python train.py --hidden_size=768 --intermediate_size=2048 --vocab_size=51555 --norm_place="pre" --norm_eps=1e-06 --rope_theta=10000.0 --tie_word_embeddings=false --init_std_o=0.0 --init_std_up=0.0225 --init_std_down=0.0 --lr_head=0.00568 --warmup_steps=588 --schedule="cos" --max_steps=12757
Each number is 128 + 24 x the weight over its row's rms, rounded and kept within 0 to 255. Layers, rows and columns count from 0. Numbers have three digits each. The size before them is the row's rms in percent of the matrix's.

# layer 2 MLP gate, 2048x768, rms 0.0204, rows 997-1068, columns 512-575
098:089153151119133144106136115130164163111166175146159120117155125141134094138190124109145123121166135083108132146098132096154110083113141122103084112144145113122149132133154149098138146101090145
104:113143141109146128143113154130120118089140079151128162150091139094102133164095122121132115127132089143103139116161115097130133132150096155100115122120121127114113163102118104134166142158122090
097:164133072083143169157137129130124124169112127119170114161114164123122151104127101165145097112145081096099128131147158128113154129118141141150132157160176170085111137131126152139095100097122122
103:149137141125162103108118193137141176134154139072143157134157132118119135118103105108126128121083153157158103142111112130164126174175107123137159079148133102125117126153116120090114097132112037
102:141143128113141115133138073122103085137106180120129131132104156138108112137099142116111118129141140098129089156138148121168128101099141114150108130091157099114105114091119145162153112139139134
094:149185123154131157121152152115122140104111145113202140142115117142137117113088133151102130122124123146117162119168121078102080103089144091136126128183164157110083130124093134117131126157132160
099:113110096125127101180098161119153134172120123126113148144167123126093161140142131128106141136142123124110089091121141102090109109146149128150099145132125150101127155163105136085087087128134116
107:122108140119144165131139133125181085116153116118180153097144114086125164131172117171155117104127096136128161159118091041114132119100138136128162133114125104093114135181113149149107152085092118
097:119113152117140106151121114144145168131138145153136151117168134141125113140109111126143087073088102142143104068121176177130163125126115149147172111123153153098088133129135107130082108133190073
091:121133150124119113107143129137148112113145116102147113109123139101129106087138135108148156103097108111140126148108138138100114150114170145127125084177153115158059152108081114094147087161112125
094:156102176114134121103167146116112151154189112073135152148137134111125062107149118114110154118105149143139082136175152145104166142096121099120136132122117157125140117137128138133115077161105146
098:115103174130142066146141080105135080142105182154131096132124159133124102158074152139100093132122144100149121101121122123162122084084158124132144090135142135161162154122089120113119166113072146
094:074150142144150107129089152130163112125114160121117165072119136116141122183147156119100096121114121094150115098136125153173130133072138106128120121087166149111128151107103103147104116148140153
102:144135156108147175129104106117094135067098134156203124116127154126093128099078170127126097095148140135119158113111122118096154135107125165139103143174114122173104132146168111108101143134088131
100:164156135166112146142118104171149161104112089112154108148121123106101136132112175130123115104110141138124088136109115126156144107161164061143120133194184127100161149133126122180108146148135147
097:115141179173118130130140153109084135131134117125107119150127172093123116119123129113147129108125130097119129134038108153113126083183136141121123133088144130156122143110138143073088143166119144
098:102134133092166128109108140114139132099145117149116139133151114135119135145144134157095169111111085125119110155127109082082110150110129132152119095074174172094130134127149119132108102112135149
093:098091149135117157120141119104119109134154103077137107144146122146104097142122148137100093123115135177120115110131098097087110124135117146111116152128164098096133093134131151100093127151153088
099:101126132103102121137130131160137157172119102109151091105110159107149162174124127176114093169151111117083146163139092109143132161127096089119126118087138079172134142133154124126125125128146128
107:122129097137106119134154141118125154129147138112113121106101148136112084147100128149172106192119131105149091142139144117152138144197102130158118153127118126154102084123120151133139136113134131
096:121136125134117123095129115102117185153168152115140189096133144152148154106145115142129100132163130116123136146155088136124115139138101133125170174144186126081093109133110137121116122126133112
087:093098121154139069131096116109088116094132075142078090179118107130138159134127150137135137152080141100182122132126124153095130151085131140137118117107113135181120159122152100107101077111100141
096:060127138133140167145098098141131139108106178155113135202118184075094118145103124134126117079141129106123151092143105140126101119114082106114148146135112143076131183115125144125120150101164131
092:147140080087126102140115108122113086125113138089103129133144157089145140115162110132106086133094073104161117135182133178102119170151120138136147098135114090140116153172136116111167105080106054
105:147139166116132132146116140115125152106153135124177131117152175144122108091109170125136152140114118147093149119164138136127135154156147134135104122134079127141150116144126173160088104120103132
104:153140129110115141160130118138098123119132119104146110130118131147144149175105131088158118071138107147145127107132117122110114145114127141153163133180148198128102111116132119140177131188172142
103:142112134146160132108113169137150120119116144145147166128147114115125082074142179103149156124147149133131115145160168096112166125150083101117133113100132133186137154088108133114111089116143125
083:128147144109125114107110070158140147091130084091150123130135184151159108081111123131145111104165133147141112142097098138112130117138161128124142168094128088119131125053139140121100132119117139
095:165148153113135097112104133123134136145113123166122146101135126149140085148128128096165108135135122137123137094145146149141155143062133167139094139119102149186140149104132134099116120133138140
109:153131081129124088110147159117118141182116124106151114119107103129140141136153120158114126151179137149116129129133142108096138144129094105133125118134109106135120117151126108139102125101120150
090:115136153102120156113125150135166099146163102129080130137140148148149184084130122131167145121128133148134130102127131111163126097156160098136126159131152107132133154124114156129090139094111102
101:128149124118117134115158124104146092093107111114130105129135121134113141128150159141187138101061090168166092126144109142169134127114119153118104137114159107144138102149107124150103123097120108
093:101134135163147159075115137084117123134094077128133144142105135083122138116123111111130168103084147165157178121124145118121154170115162151102137145121159097151123144122157141162161131117128112
094:105150141151150123140114120154095153120136172135129152124095172149139105112114124136085071126126094119127120168133130147145116110132112089129109120095157153149127102070163136159130151124115156
095:100151145134141118125117159151100105122163091136138126129148095154119109125089152182156153126102129124105183086107147174122142140168083143116154115156118096138105178160116131136081067128111112
098:116123077129138112141128136152138124108146117152104177140121117083068119131114076104154121123121130104114113154118115135117171136117137119127137123152133118104126127115123145120153132151132089
096:164116138148119080125138123146111113120104137132144107090176136133139101150085102131122083163129081141112147104146141108098149138124149168139093114110180116116111166135076092156111094082145140
096:117126160120119102106155103110094124101121122117123139103114104164135122119127098108149123067152174098129170117123127137130154100133091087128155137127120119119144129091136149131120112077111146
087:128134120126117112125136101089102148114139114128146146168150112121151138144113158125115164109123089160147150170082128127157135140121088156124145113153152176164115153133147106184121123152098110
099:106140149094112105127114144113152121124150153151135103086095114134157126122094097180133149129146130124138164166130098156136161112105072120128132162092120200092125106108140150103120123167138154
100:158123115163133148126168161159113133115113119104152130156139084173115095093131158117129140084150140139154119123146101143152180123118072138122131133065150117154105139129119144099129133145123109
103:115124145127169165166118137098096135117136110172122107122169115108121094151112062100166143120136119107119148080121117159133138144123142123102131125126134178111101118140112154131115125159129131
099:138138146162158087112123139126140179131098153148132170199105147143096108152121116100158184132137105162120140159166146135148135149122117100146140119110107139089105170200108139140099096113133114
104:121124091145118090118154137107120103094146137116151169135158161151111099152099135137104140138148149121127133132148140083148129111068136118132107144111148145126149119164109124100134121112103154
096:095124151151107147140112174112106110124164076138089157111113144143108110104105141151128096125105151163090122134129094146127133088146112099114173109063137135103131158118126162132140130158128104
099:112086129126118154132101151092145121162114110119144114123094129132159131154101138127100120138172102172107088169157147137123097095111101086099148121116135089115122128090150145141128131108125134
100:143137085129096140146133133139112113144170083139147127109116126106086088126102108085138144154120096136151104097135128150109173132157127144115162161114097152114121163114135121144119122148116127
094:099093114107115123162133142164114109156107146084140093131155146145156138196126127158125151109139097122113114124101152088144111187079081087143117104112084131153092133113115109134162094109145117
101:158135120137126152124104141131089148123122126117138139140100098137113114123133134183125118158153096115131163097135160115131086161140155090116147127051140105109134125086098122164105115122104119
118:130123129147141177120120179064150114133152137122116118124127144128131124126142137136128114071117110151104132129186087132111112126146116125000136143152103113114119103138153187169152167113151105
099:128131161138121071143145165129155160108073086119110164123130146123150099113110125116077153099140104114096105130110124101104129131112157104135145171180096152168153146148119133096116160158138158
095:114083158121122066148108140138165168181126163108101164128147194080183132150102118119171140126091099148132134141152110097103153107074152131128117126113091103095129164117112102104098140120093142
103:110108095119100085112137145114164156145135131108140139151126142158150155112161123074147186134130154154140116159144123119081125097124160098130142131122122133088146144144094144135125149178145120
093:158146136132142124160129137095095087108110114159151093130190168123152115108102121136117109136088098125114146124123110122106127164144089132097136091161129106131118147157129132101151130140172154
100:178150120124121135115116150163122142155134121148122128119140136119121117108087140145151113104113139122140125089127132163124143148139124124112110100166116128143119112154134143128139140086096124
102:127108108142078114164086142110139139146129089110152120102148159137161136135121129102097100124106117140152127130128126159137165143137149130094141129164106075140176124108115114111091135127128190
095:114131117138110135092099149132162094147105107137102139163145104136120136091179095146110101105165101144102083112133107102109097096108080114137143109161149104147132134126104140182095101123085129
102:178114116155128138133129125127132158088085134134114052142129157127119129179130123147143102157105140112128152155091111128107121049100113107073174100137119134148135129116115116128185096107160149
105:135146141080146147116059118115154125170150111145139134142118152130157161124109092142145146085168116148130118137132114119139120127099126105131128161202134168096108090143157148125154141127142177
098:104143087141172073114124127122111119077157143158126162163111115138119119142114137124091188108115112138106135123164129106116110121123117099094152137136112083159139153203166129159125143158085134
105:111131113147148101127107110112103081133155106148148102105117183098134115131100066128061124162113142129139154125128145101114115117075077087140158117135110151108084176186130130132133079111140148
102:143156103163117120131110171126112113117149132141090123121141111104105119081138151095176161149070141117108104091154146183095144152154112103123118154133122118077131101125152124108118117172156084
098:145139129102129135066131118095126124133176102090135135112161135150147122059142109140108153142168143122132142124092145144105111086097111151109117086120157124181157106134127138125158097101078142
103:121101122098141122117095152154147104105142098099145119099137118101101135111114123166130130152127157100098139159171156100145145187126140107162127119161134176174090161184100135107126093147103157
101:125148097090085157130111102145145100161149164143141178142167148077123094145136137117135111121119104129078134156127111169131124133071155171090064134115095144091104118118135107092095096154095118
090:097115101192119097139157140116126131110146131121082162146137147146095136128093181101139132128112161132101129115163115110086136132162112183124158099084148137147151139125156126158158099105114139
096:163132126102127119130127126149153116099114140096135167123164142101106138148094129094082111114117138100103067134138151113178093159121138142141134164155102130110107144137116103129114115139138094
100:116127067186180110099149113118096143165130120121143122122126158093165136182116108129147126154159124149106098112128132082098165159085130149108128143116138110153128101144096121123127094113118151
104:137103141105113138091104126162152139119115106146178084111164174138158159124082126164123149110087144157110090112114136119123149111107171112139115100123129142121108152141113126113136086154102141
104:140091151117101133084139131098090156140177135140119146119104162136117149121129127147117143121144133090141152151079090107136145105125178098107105099132126091154143125065105150110164111097084157
101:134147095178115126129123155136149073153080106119141171089107159129122088136124161135152137094152132148098058119186123103122124141169130081126113149096160147133128174108121112128150126133101097
107:140127123126121119098076140101147118135150163121109108087124141144152171110123133133123120103117114134122059118153140120143060133120117108126151094125154122101149109120090096112133166189158136
# layer 2 MLP up, 2048x768, rms 0.0199, rows 997-1067, columns 512-575
102:132032108140107158171097140093149109137139129126102079138153150176157114089136120151134149104136134087093130078134134130161103148135118164149132124118158130120113129101134106112105121100129107
106:117147116154133109111084157140142114165108149100128136074161097114116150095115177126095134146123150140169114103120093116163109110184129152140121092156106134136128158177173131128148154096129129
098:112151104120150144146152190093138115147198092127142113152094143135117113132103095117154138145125094155123129152138136154119156138140165123132132123112140135128102121169141124158092109133143135
103:184162132162130082132147135102127166095167136139161123101144119126131119137157136094152098133126126140111110117166134147140140139097153129129064107160129149134122145128136115153097123104108145
099:104109114128127147136140086115132136104103117084115122104149160162113124151186136133147125151141181106124137118085109154161071119154172127190102127071147100141156118117154141131152151110147143
094:119104137127138117123106129114112129104180100172092123120098115106145111137122127136121112143154159105115116150135106126118124089149094137129190153115105119150178116136179123121130118130167132
095:130164158147119116146142156125136134145127098137109150149103131139113152139134081126135171132117075104122138107118117154052156096148124154124107108131158146090153133138122113096146087101139146
103:140141127108131105140173105119122127149159124106129113113147173105119170136128143101131117152152148119150101112157127127137147114154164128141134155132128114129105101135105153148127105138127114
096:121124151102139117150144150120138129120147113103117109130144168089168132121110138050153134101164129108154106104060102152134130140113137148107150095145145149126123112120164161106095113140161123
092:130171155116117118141125129111062098162104124105151123117102127099145101122123138116068121108141130139112118147099112136109096111131158142113103157111164094144132127151123158119143141084106108
099:121093116131162110119126082154121137112102176131131144165114122140134101127157162178129157163143122112139139101140134115112088142119137140129145132125127165117135125118114132112106107154125145
098:125118117167101133115162111110108163122064136139144128127116125174151151145102100127110095160150142139147162191140097054111117143090137159094148102103129148150104147124109115140170155192104088
096:139115148151136128134140157156176091150134154141095109122143093120074098140130127104113160100122091124116139096130174115170147144129164087149137132092102100167117124148130133120166062125130152
103:155145112140103101149200133178139129133116139124141126094131177130175137155116153129138117153142146135094117125156128132144117128112092108128142156151116130103128127107155139135163155106157114
105:113133130132185093115140180108157149108151056134128121158145167102159149143109097149143139133117153091128123179124149110157110119125119073130089136098148135111128116154088147116107132160109146
100:073097154151096150129123100121162097142081146145165122094097162118104149134160145111093102169155148133137085123091132168106101152130106126146116113124115119147116118128159106074115109142139155
097:118149165132093134142147144106158118136157131111097113130152091109146172110122112116141081163138118174128114121155153128143087165177092197135130161170138131154147115155127169117099154135080128
088:109126142142151156138149087148166148130101120125110129149136122129122108127124115158121165128144142126154101131097135141167103122131147112112134134123130140118155142142171142129123111139150154
100:111155075116100130119141149149125138134092116140140156117128089156150126094121146155137134116089120125131127156140153184109118079165139102147146119178144121095158117143111130121165153138117115
105:112115127091140122153160167111115094090143095137146138155138149130122145120136130142158118165128161167146108154130100124139128147115161118117144139124115144167114128156116134107161098152089117
100:152137116094083129089186127111148150114144112078109160129100132118169168137113113195157090119174133131135137156128098148111131148107125139134116180130187148118115101092124150120090142140126132
092:164143157120123139073139137114128134107125160141090141149124121152167106164135132154094113088144155108144114101078133131132159154111128169106166172104127160099133144115128120095176165137098091
095:115134140081123155110126143155139088129107117119133085144115123130139141103129133149150110108122091122111160115152116155131144115162108093145134122090175134152109138162106138121140146118131135
094:117115123122100152095114119132134066119147145117127103144098152180181109131105115130109079143111115130095106129143141190123114103110121112139149088151084119149119139145163121129142147096089143
101:083160084180123159136089158148109140133092163184104141110099131103135137175142124149099118127130108119147155157164139115142140130107122125105183144129158135091104128126144134085152135116110120
103:147113127111094152119142085112155091161090082098115118112138093146135117124145106128104145138126146111167102108146144129107105117126131155176130143144167144104139077095133123154134096153132179
099:140090133122186125123081129130160136133097155114132116124149106119102108134130109133090156161117109153092116125127124109187078139112117117168146111108112133090156123155130112146088169125131079
093:136127091122128103168113161086127131097127112128093200161147107121100119136100085074117130111134105145110168179151104111109159165120112131156146128153161112129124118115112102141112088097129105
099:133131124121111084113115149123106116105117126097133155134121128145127146163118091094143127102133135161174149129108153134107121134132066101145094146081157117145112117097109137136150148080107124
109:120158085173118143145113083162117142118161107159116146125088133124114192134149127120114135143121105132122098122109124176147160136106123161096120121119121090134107146115147153123171106138119085
096:145101158122090147066134125118103119167137119101080131138107128143152089172150146092095159165120169143094156133107133153112136112166118133167131151102119098125147155046116141114121090138102109
104:168103094108121114118133145111108127108119138106167084177063117177178118116119131091090102125122116142138118174156090113109157117124153148156116142101150174089082152102079130103146120118149153
091:157116148123142150135114132143150128170124095175086148121172103129135143143107163095161108147115102107138122135134082094103113133113134126109134131111164137095146099118128120099124162145132142
095:111103126137115158126132138154123132146103138145152098129143128105165134144123139150154136121131127178085139138118140115166143150156142121183076137134139125112128146113081110139094112145119147
095:135128157118134131118156100140055162124166140157103107124139118141151092101110140149131187123163131157134139132132099104125171164095089113166104123136132109127137172145133151148094090124161099
096:128146114111127114156171136119156101092170126147117133164115105084112119122131101138127159081140159114118123152158105149086104085087146151145139091168144139103150134106118108122125129135113125
097:103111126158094115118123190107133121136158132101139109135145123116101109108128124148117130120141105124085125143124118132085144162137130140139122119120182092113169157128155134143109135105114117
101:126153084129131130115112145139122124126119143114148108121151120102110123148164162155161131148117114131151165114171149115079113122094127166104091141177110119137104089107117118171148172153131134
091:103142127107161151166125133123126130106116152108126090126128107086137139089150140130156132124157112140109159128139147126155143128151113136136103144154151116122106148125149113145170116122101114
098:140117137136126124138129137159100155102138130139133123151145125126167138166127140129128123156164131121121146152101144126125152171133078135136111130115109168135132125114118147092130157100124123
101:112116145128099126158146091127124147154148168180134208165148133119094130128082171131101104112139152119164117101129154116119095138149167153109160132147117118140093106115129156127135081141153125
102:128127119095148160166130136097118148088112138118154132155143118094147095178098063119121099130116080130090142181112115104136184105111127122087110126171174155087111181156121155117136120087085116
091:108114138164137138095129132129137139145145125123120137127078096094120107137142086120090118153127107129136155176118091134078152141123126127115130114105146126182140111160162159124100095119114124
102:146148094110091124113113131110170173129125123071133137103111144080101135119137148099114138160133128132114111131125143146109129132133165147158097143154108192090133133120069128101127148133113141
100:106147132120092120081061136102087112157115152117125123162136147082106121121055126144168111115104121139136159147097122115098160119108113079148106109173117147138120143131154146112153189104150132
097:113111148120151101111092124143095125147117099112111116143141084083179134153088120102113101140139088136103105112140146123145114106162098153117114147140141127093123131141140120117081134091149108
105:128107136144082123137126137137131072130156137091109103095133141089125113125134104101146158075090085138124120164133118121146168113130090107142168137121067137131143155218184126125135141160149149
091:115090117112086127104171148129114136121096125119114102103148138144159160169141136144131150119130118134152152164128134105139096142100149151121180101127123102149121144105101137085115149116127112
104:166101145103134135156118123133117158175136167145133164143125156137102121168091128082082125156110110130120138113118087141135124107101160111116111082091133170175120128128145150128142112127092163
107:114156181140111141099148111103130137141150112155145115109103142140125145132156128139160125119179140084092137140099148105102110064108163154094135146129133126133176113119137141128115189106093164
101:120128137158113144155158170135142132107131116133127131125155135131129126161086121162156105130192135131146091088158111107169165135138128124131118117101120121109130129154145114155148096090145110
099:120152147121105145125101094069080094066177141122124141117083121118112112145141094129104114108169092084129145151132127157119145151128109110119140112136144170116179136134140166125130126147130117
103:138145150117105115114131131159138133105135108169165140118145121133083122173132132124119089127102084142131138084121075154180106178084079086107130107132087108101125160142132146146157090127171119
091:103141163129141115121168163133138107081140129160117118145099166110151131097095117122098092145143104085106144086107142126153120106131142132128139113129109133112138123101138101093128147107133163
100:113141091136120186133144147138157156156133119147129147144109101121105163136126094146093140140099069153057140168118131102059121146131123096130107131145141153086112132131134140119165099173141167
100:122136160132106125118104137118137132145141136145136131112129143104107134076129094146145157108086146126123141114087093142126144131129160144120104125117154167083113125120094146102142158091092164
095:172086103115103167108100121138106110150165120159113112149087116143151160112113087127115153184101106093149115111153154123151126121128137148134143107140123121183117074103139142148137110151129159
104:166103121161150078139113105150120126103157132139128097122145117130170117085126136127181167140126126135116154155130143088140131160124143179135135144148104110129138154126117120131112152064136118
104:123165113128122145085146122142129083134131123160089102127148127155105131115112135108101111147131141123135100148166126161071152160126157198144114115108099092118106116128111123086156119150117107
086:168130161128125125163129109131143080093162186131124092156094147113170143130152129129144149102107101108116179165146100130092144091074162078129126125136105106157107139173139127124155140120081145
104:136126114152115113103101101102132170135101203145130089126137127152136075117178175132138138135146144167099143163146117178152108122124125144114143190127157095145097134102170133152113133138143153
105:122129180124114136113120172133123087128161129119148125167137088097129162130093155125133124134123137088145134142109167105116139137112135129134166172119168171113080113080111153139119130107173173
104:146151122126200100132153120130139134157136129125139143129129156117105145128085121134107120080119126173168118118125160106158094181106136147103115113115104131110132146131168122146158123161134137
103:148098110132136128145149059087132110102123142133105148147124121170142065105133143095117136151116169128152131176120146183137098069099116172109116150119121122131138126092159122102124123142140152
102:151139120132122120150127132110113110147106102136119091156122118111118127129084133128128160112107100118151143122163139135114141112155111151157136119170130162102133115102141117131146140102131110
091:121120107104162108116153135087181146145133103086125134140158115127126146163128143137156147124127142094131148143141148099165118119100132073126129130107107127104131089157110123120154146132133107
093:165151089103082150154124125122121114125125130077122113097148165120140158146132133109084158108132147075142098122109102130124105117087164130189088099130104136116149108113144134129148143109081117
102:111138092168133144084123122151069156144146117153124129122153159160155138106162146125138162091167107133103105128128126112128145144133132098153133130098164151122172119108135105131149094118132101
107:122130156146124112121096150142171095134120092139152098114105149097131130159121116114159142163117202161125151094102145106107141104135137116116161138185099148167153113135157137131127104150152124
106:128115117076109097131149146135109119142127093132144100102091103118162133111135119141131150128170144128121111114134085144159137153142148103127136121130117148134138139133089133141103072120143105
102:131140146139134128119120133080100126142180119115156118099121147163126126066138110159122122119096095126112136101088103184131157145104185181113141110112123083129131106070141112132131127139130119
# layer 2 MLP down (transposed), 2048x768, rms 0.017, rows 997-1067, columns 512-575
101:130213119120171093096129093162078120097087089178128117161131138119121150141128133114133113174158097169142137131113146140138155129142122110058106096164085132135131177108138153124147138110167152
104:152090120144112119116137113130118136133137143117122156148139137108145146105121172149093171132163144150142129098134150162125077173182093113199111143099102091117152141153164113105101143147131132
096:132156113121131139108160097138149130165159107144157130132143113173156138118119105156099099116178081107113135078131090108142152107114141134020120113135116155107141113135103166129160158154133105
103:120110112101090111113165154106128123109178123106153108128170166139172097100122116128128161159126152150120136127109102141121158117171163092182143129136093115115140069142086145128124119183083088
099:098144156160137116144098142144120176146099094116135172157099092114105153099112112135138176114115197148103139153113056160112092093173117130105120139146083146138130134125097166139181127104129125
096:176107129119131106159110168109131158143128109150099117107124179103160064119141159092103061084132203116151118133131135123126142091145106099142166116132115099101181108117126134089138091105113110
097:154121142108164105108153100171126116099114104148118111124113093129159132110124153134163099123138126113172173123134108106144124113123105122078144109107117150121160086120166133175143150138155131
106:141164135128159086088147121103134107143132155094179093097141144114119122139127112087152099124163140093115105117144144134112127097112107161090091111103112091109140147093106153125129133169120114
096:131137156174146132139109107127127137119110131108137140116137142146103141121117129164121141167131126115113140091112141184140104098126138124105118142159129114166112120141136164120134080143141083
094:110133109093100117145178143114160159119139119124122095141123174126121121186152114137125078131139131106182086075123134142142121150155116104130108128146142145095097089114142082159131089149109162
099:065134164117128139171085136142115152147085100087150140152120086152109155085138105088124121107086138094136097126141114148075139117147170146161140151102139149164117144129142095117147122136094159
097:125101116101081152099108195163137165137138107132142133158121095099112111137177148115108155133086132102160099159136084117070118083139125155160098152133141147123134108126121136124075129113116112
096:172110153151140136145145112134174071132139127146123164134153107149089105149110114139125122136105176160137108117137141104121114127159162110173096145130109136118134103136079092130177120133104102
104:108162092153116130138127143069160127155094108140141108136103126148121118084137153130132117141098138074127111126166103113117133140159072092139138129124148095104106103137138140094122145091120132
102:151139152109135107093126139107194142092105134143125129143150146116145117152089178139106109143126117123094111091145118142146120119167094077110113140158129190086167113127091076139110092133128119
097:178162129116146138088115125138156138117124134116062137101157146104132114143157096131146081146153156125102152114147168144104137137136145152122128163122113145122113102113139117151151113109160146
099:148161162115076130157123138144100099139131167110117122177134144124114162126127160093096118117115128126158149132120137093102117111170133169089131103121128134122109132093135164091171130097151112
093:085165152141103142125117170163146124126143104105149119121114097110108133126112127154092172139101162148125110163101124168122160135138109114133119116110165164106151107139122130127103117164126091
098:109101137139112133078142140124133141146141169128114126130149144102141138113107140156125100123138131117112111114107169127087043079137092146148140136174124154120129151123113115120144139101133163
105:123132137126103125159115157135126152093147117140136137127159118114124127140130150164136133192123116136105092130112083110115120197154143113128098140133129141157162107139128143118130124126088126
100:146105095136098143133120101127101100104099119082135126143138118108128147146117106137145112085099128129133128138108160123121146105105137132141165071125143106124148156148167102098125146168121127
091:128142140117117104133182129145183173125115148152129104118106131121096116130112124149144142122117126093120147157136089103123141101156155096162136144129125125125080097124096125109128132149097136
098:117122181113132118134087177124110087109092126134160121133091091117119109126152120094160125120123117080149168101125123074137174104141174097153118127129127121081147094157161113163113160149096114
093:101132142125117146106130136091111080115124143130112133141164117138132143132089169144124135134132114125102125126097124106144116127134136110128118106149162158095107107110140136124075121153134144
103:141136136156160135134105162181128139142107134147148142090124170120105148118131108151135174084095132132136106107092131086116163109102145124110081121093171134091131139150106133110130144101142112
100:110132130134129162132129135153142154127100108118105134114089093131111128065106146144141138132138139129096148143147143138140142110201169141103078101076137084137162131140105199112121097092124104
101:138110152139117132108160134128132135114133126152154121108136149133133130132142129108136094137139135163134099138156183090103151122199109112169135125114126066166121127107086149116147121145156102
090:149147148120108166130103127114105123186151106092090097100113150128167132169097126106130157154125154131118103141101119141176143103120132129097156130128131146094114158126148178105114126197176190
098:108127156124141115142106128122130163096129158113120100117171139118128133108116086131175110121154130104089123113148105177157098100104103152082116187120136102079115167113146150172112148080192116
106:120164146177093138137155123142106147108136104169068125113109164124115126134135111092090099138135103128158155136151083131116177149150133145119121137137166119122088138120125122079182123149138067
093:113078139165127084132127097119122143132137117092146151103100137152135138145103137154149110134117150135107154110138105122138136135106116134132122139122131146145119106116127137115111112123138154
105:175085160122140100120144133139113150126119166150108151143081083075128142139110116086135136124120123124077125079113126124114083109112187142179118112124096102095160150161135115149098127151094109
094:159068111085151100131131134132100101135145152100133110141117097135134103139149122156123101109102122117121137153120109161173129118136126095168137141121154133128142122137124111127094130174166101
098:069120125155088128145110119155133147110119136123109143152133120115131101117129114114089128160116126144129131122135114179133141149171138118107119138130145166154123161129143143129144154150129165
098:121116144169089163114128150111086123100099109095114144148155125112121093122145107140126143128131130121105147135094125153118104132123104147082143116110153077148175140122126168133121108124132101
097:118154140130107139139138102121107121196167107142157161107144125106140143105083110088112156144162182142110144116102097189149130149111124151155154119144139167126125125135093093145128136152089118
097:126113141146140114147098110110113126167110085122170154129117110149170156156131134162132104142122134151116151151108110108138118096143158111128156135144170139109155111174126132119101112138138119
099:136111116125154134152120138146119138126162115142128101134118128144159114095142136059093131146140121126129092129151108146180117163127151172144111130118141108121106165143122089089129114116080140
092:110124107121105139131140091113126156195125127141091155137140085133189165117154112147171109111136111153133134144106108129142150159154157132095162117172135091150107119106106107141100090126166113
099:104112135117067149154132095147135096136126152095133149085125098131167073132124099124200113105092158153142100134141130143088151117085121121152160114151126093152095100076201089139124124095112123
102:109210129081142092138155140106128109139155119127074161107152103143127135109108118091099148114091107169114098121114132119160088128132139129011138127087134111096105116092136143110112162111081116
105:159136135130141126115110153157090140132111133098119128087124118134142134176074118155127133190136102094125170078109100154167146179126108112075074124109124139116109172187120198131088137105156102
094:171125120116119116159139099110087110118084118127189136140103102089113147131136138126147106102132134129115127127141074167126144119146132141073123092110134149145155105118105204137154151161102125
107:142117158130093094134142157116131095147095140122142113138141139095138122128155123125149124130164129113114155146142156114117125103097097137071151146116117072151101076116165161137125103205105117
098:119128155135105131150190123135119121166165110110055136125146107093127120141132116119147118129108097111150098139102170149108133103080084125106143089139098140124116159132131119159105116122136117
100:181154144113123129093137119139121123120140108140178104139098087109125148106107145122121127138156112122096135112088097140103129114136086118056152129135158108075092110135145142118129088136138095
104:097103167115122123121111123163097130157138089119169120109138111132125138137145123108105163139142127108140094148109097124135125105137074119127157125113069095175138113104120107122112154113126148
094:101141093120081107143160132106133100132115128147098136116147125138153118161137112165125137092126128140148161131125135160126113099156101163036175155145128103128150143107101156123116150119131096
103:100117121128146140121091125131129189110141094111124117144170143092109162112133087102102172067101146139135084119115117140111137087137162174160136145126108147162168114122145184050130183112166140
108:119123124129127126111105104129107128139100129124141124101144134135119123114137135167099106158161182145137131163114177147143144129098135140222126137111130110130151113128147110092109082158116172
100:158161146128112173134121140112131092150166120170120075110150132150103124086079137123155109121107169135114121097141132093118108116141108131135057128098127078118140114118112091150145106098133118
097:132104121123120125118148141107142140124104094056125142136148146165113069133154097135128127138132157082152155081191156160125085150105150090135118140115110164122097139117129089179153112143136139
102:128090108127117111101138110132143103135142151061131172092135113157101156119134160154111177121129132123133137165145131122102115087119127090102121118125140066098143175146105134103111136171118151
094:153162145112109117138079126101122109096115132132142163092163155101138137157090107117095103143184155117134137114126113096158131147130138134132128105102127095139092131100109148119155110124139151
102:174138114126155099139138114156156096100136134149132198150134106105129125138119147086092191117096110112101101112102148133100095095131119132166126135114150116124138143145123111113106135117132092
100:130193164136196099104117123124120114122095136153109152107132086118111119114109110131119150090115123118109121107109125122112094113149142136090135125109147125105117127139128187094111143112138139
098:132110091128075165149119127164173120094121135107091152108126110167133169138117099158135098093081173126164123116141097158135143107131136094175120119123157119145085169126125132140093115107145115
105:124148121144103139164100122075096140138128104085117148119133145093129143131105145122167091126094132127111136101143106116143094091107099128145124121079159132114130148157117139126149129147144158
106:134122138142119134164179097146121136139151142122109126155153154176122108141112113125037084127158117110138150148141152118172145122155146112123130105127144133151147158147089117148115130123111103
088:137088168112132144118187150154155107105117122140154089106140115107149112147112126148135134134107161087143121121142128128111137090106129095159145124121140183136147119117123132126166111134158105
104:138092136148134102122095113118085138084126169111133130135114108167150135113150172146106159118100120131106109119126101136127115116128162117107097124135161105126157136128144121158135191101135143
104:172152173111129111147137111165119120158124109138126117124119154139128165147129135125124141121130093168171090150117135120128130141126093101096119119100155129130152137127147151105144104087123106
102:140116125133086109168126143118129118095131122173110152126101108129150118122159135136123132122129101091099096117141115144095124114140108118118097144121135101107116122133116130089120117100117114
106:138137141155129151131157140098101152132141120115115128128140115127130106143133124106109151141125099103128138131076132158150088078120147104000118102145153094155138134140116113130119155082119105
102:150149143150133168095123115130112104131129156134149148115096119141120107139126132118136151081145099137121164122118132108121147153123160128091137107118139088162090149157138154138129155121136109
091:153126132105097132113120110119109120149099158132102114119115089091108125146118119162150134169141106123070123141119130119155116120070141103164105095124120120142138143111122151135136141115121109
092:110127131128079140156134124117084130089109157148103111096114151168153121110107108166170178133119158121152099092131114130110153129118086094154133103117156140136110124143162149118150126118089128
102:080111162135126165149145090164133098115100151115104078144125109152104172110136166095139128080116136106150123092107090151147151136093128122095107140133108136074125158133144120090114108128152132
106:123114119138167104096113158097153115133144129135148125144078159115116140122086104133135127166130145162170086087135140086117114126118120159229098077116146143141100145114142088137158105109141150
105:103120096170122103174146124145125134123099182111148103143133143099096098164107121078134131125135098106116159129137122147150127132099123166137160121087119124104170134153130098095142152109117135
105:117112148139113111148125144130136135117094155145108148137159149070103126127150121083102147144104127108116159127079083132115162135152136168090102110162134133146097147131092174103114114141145141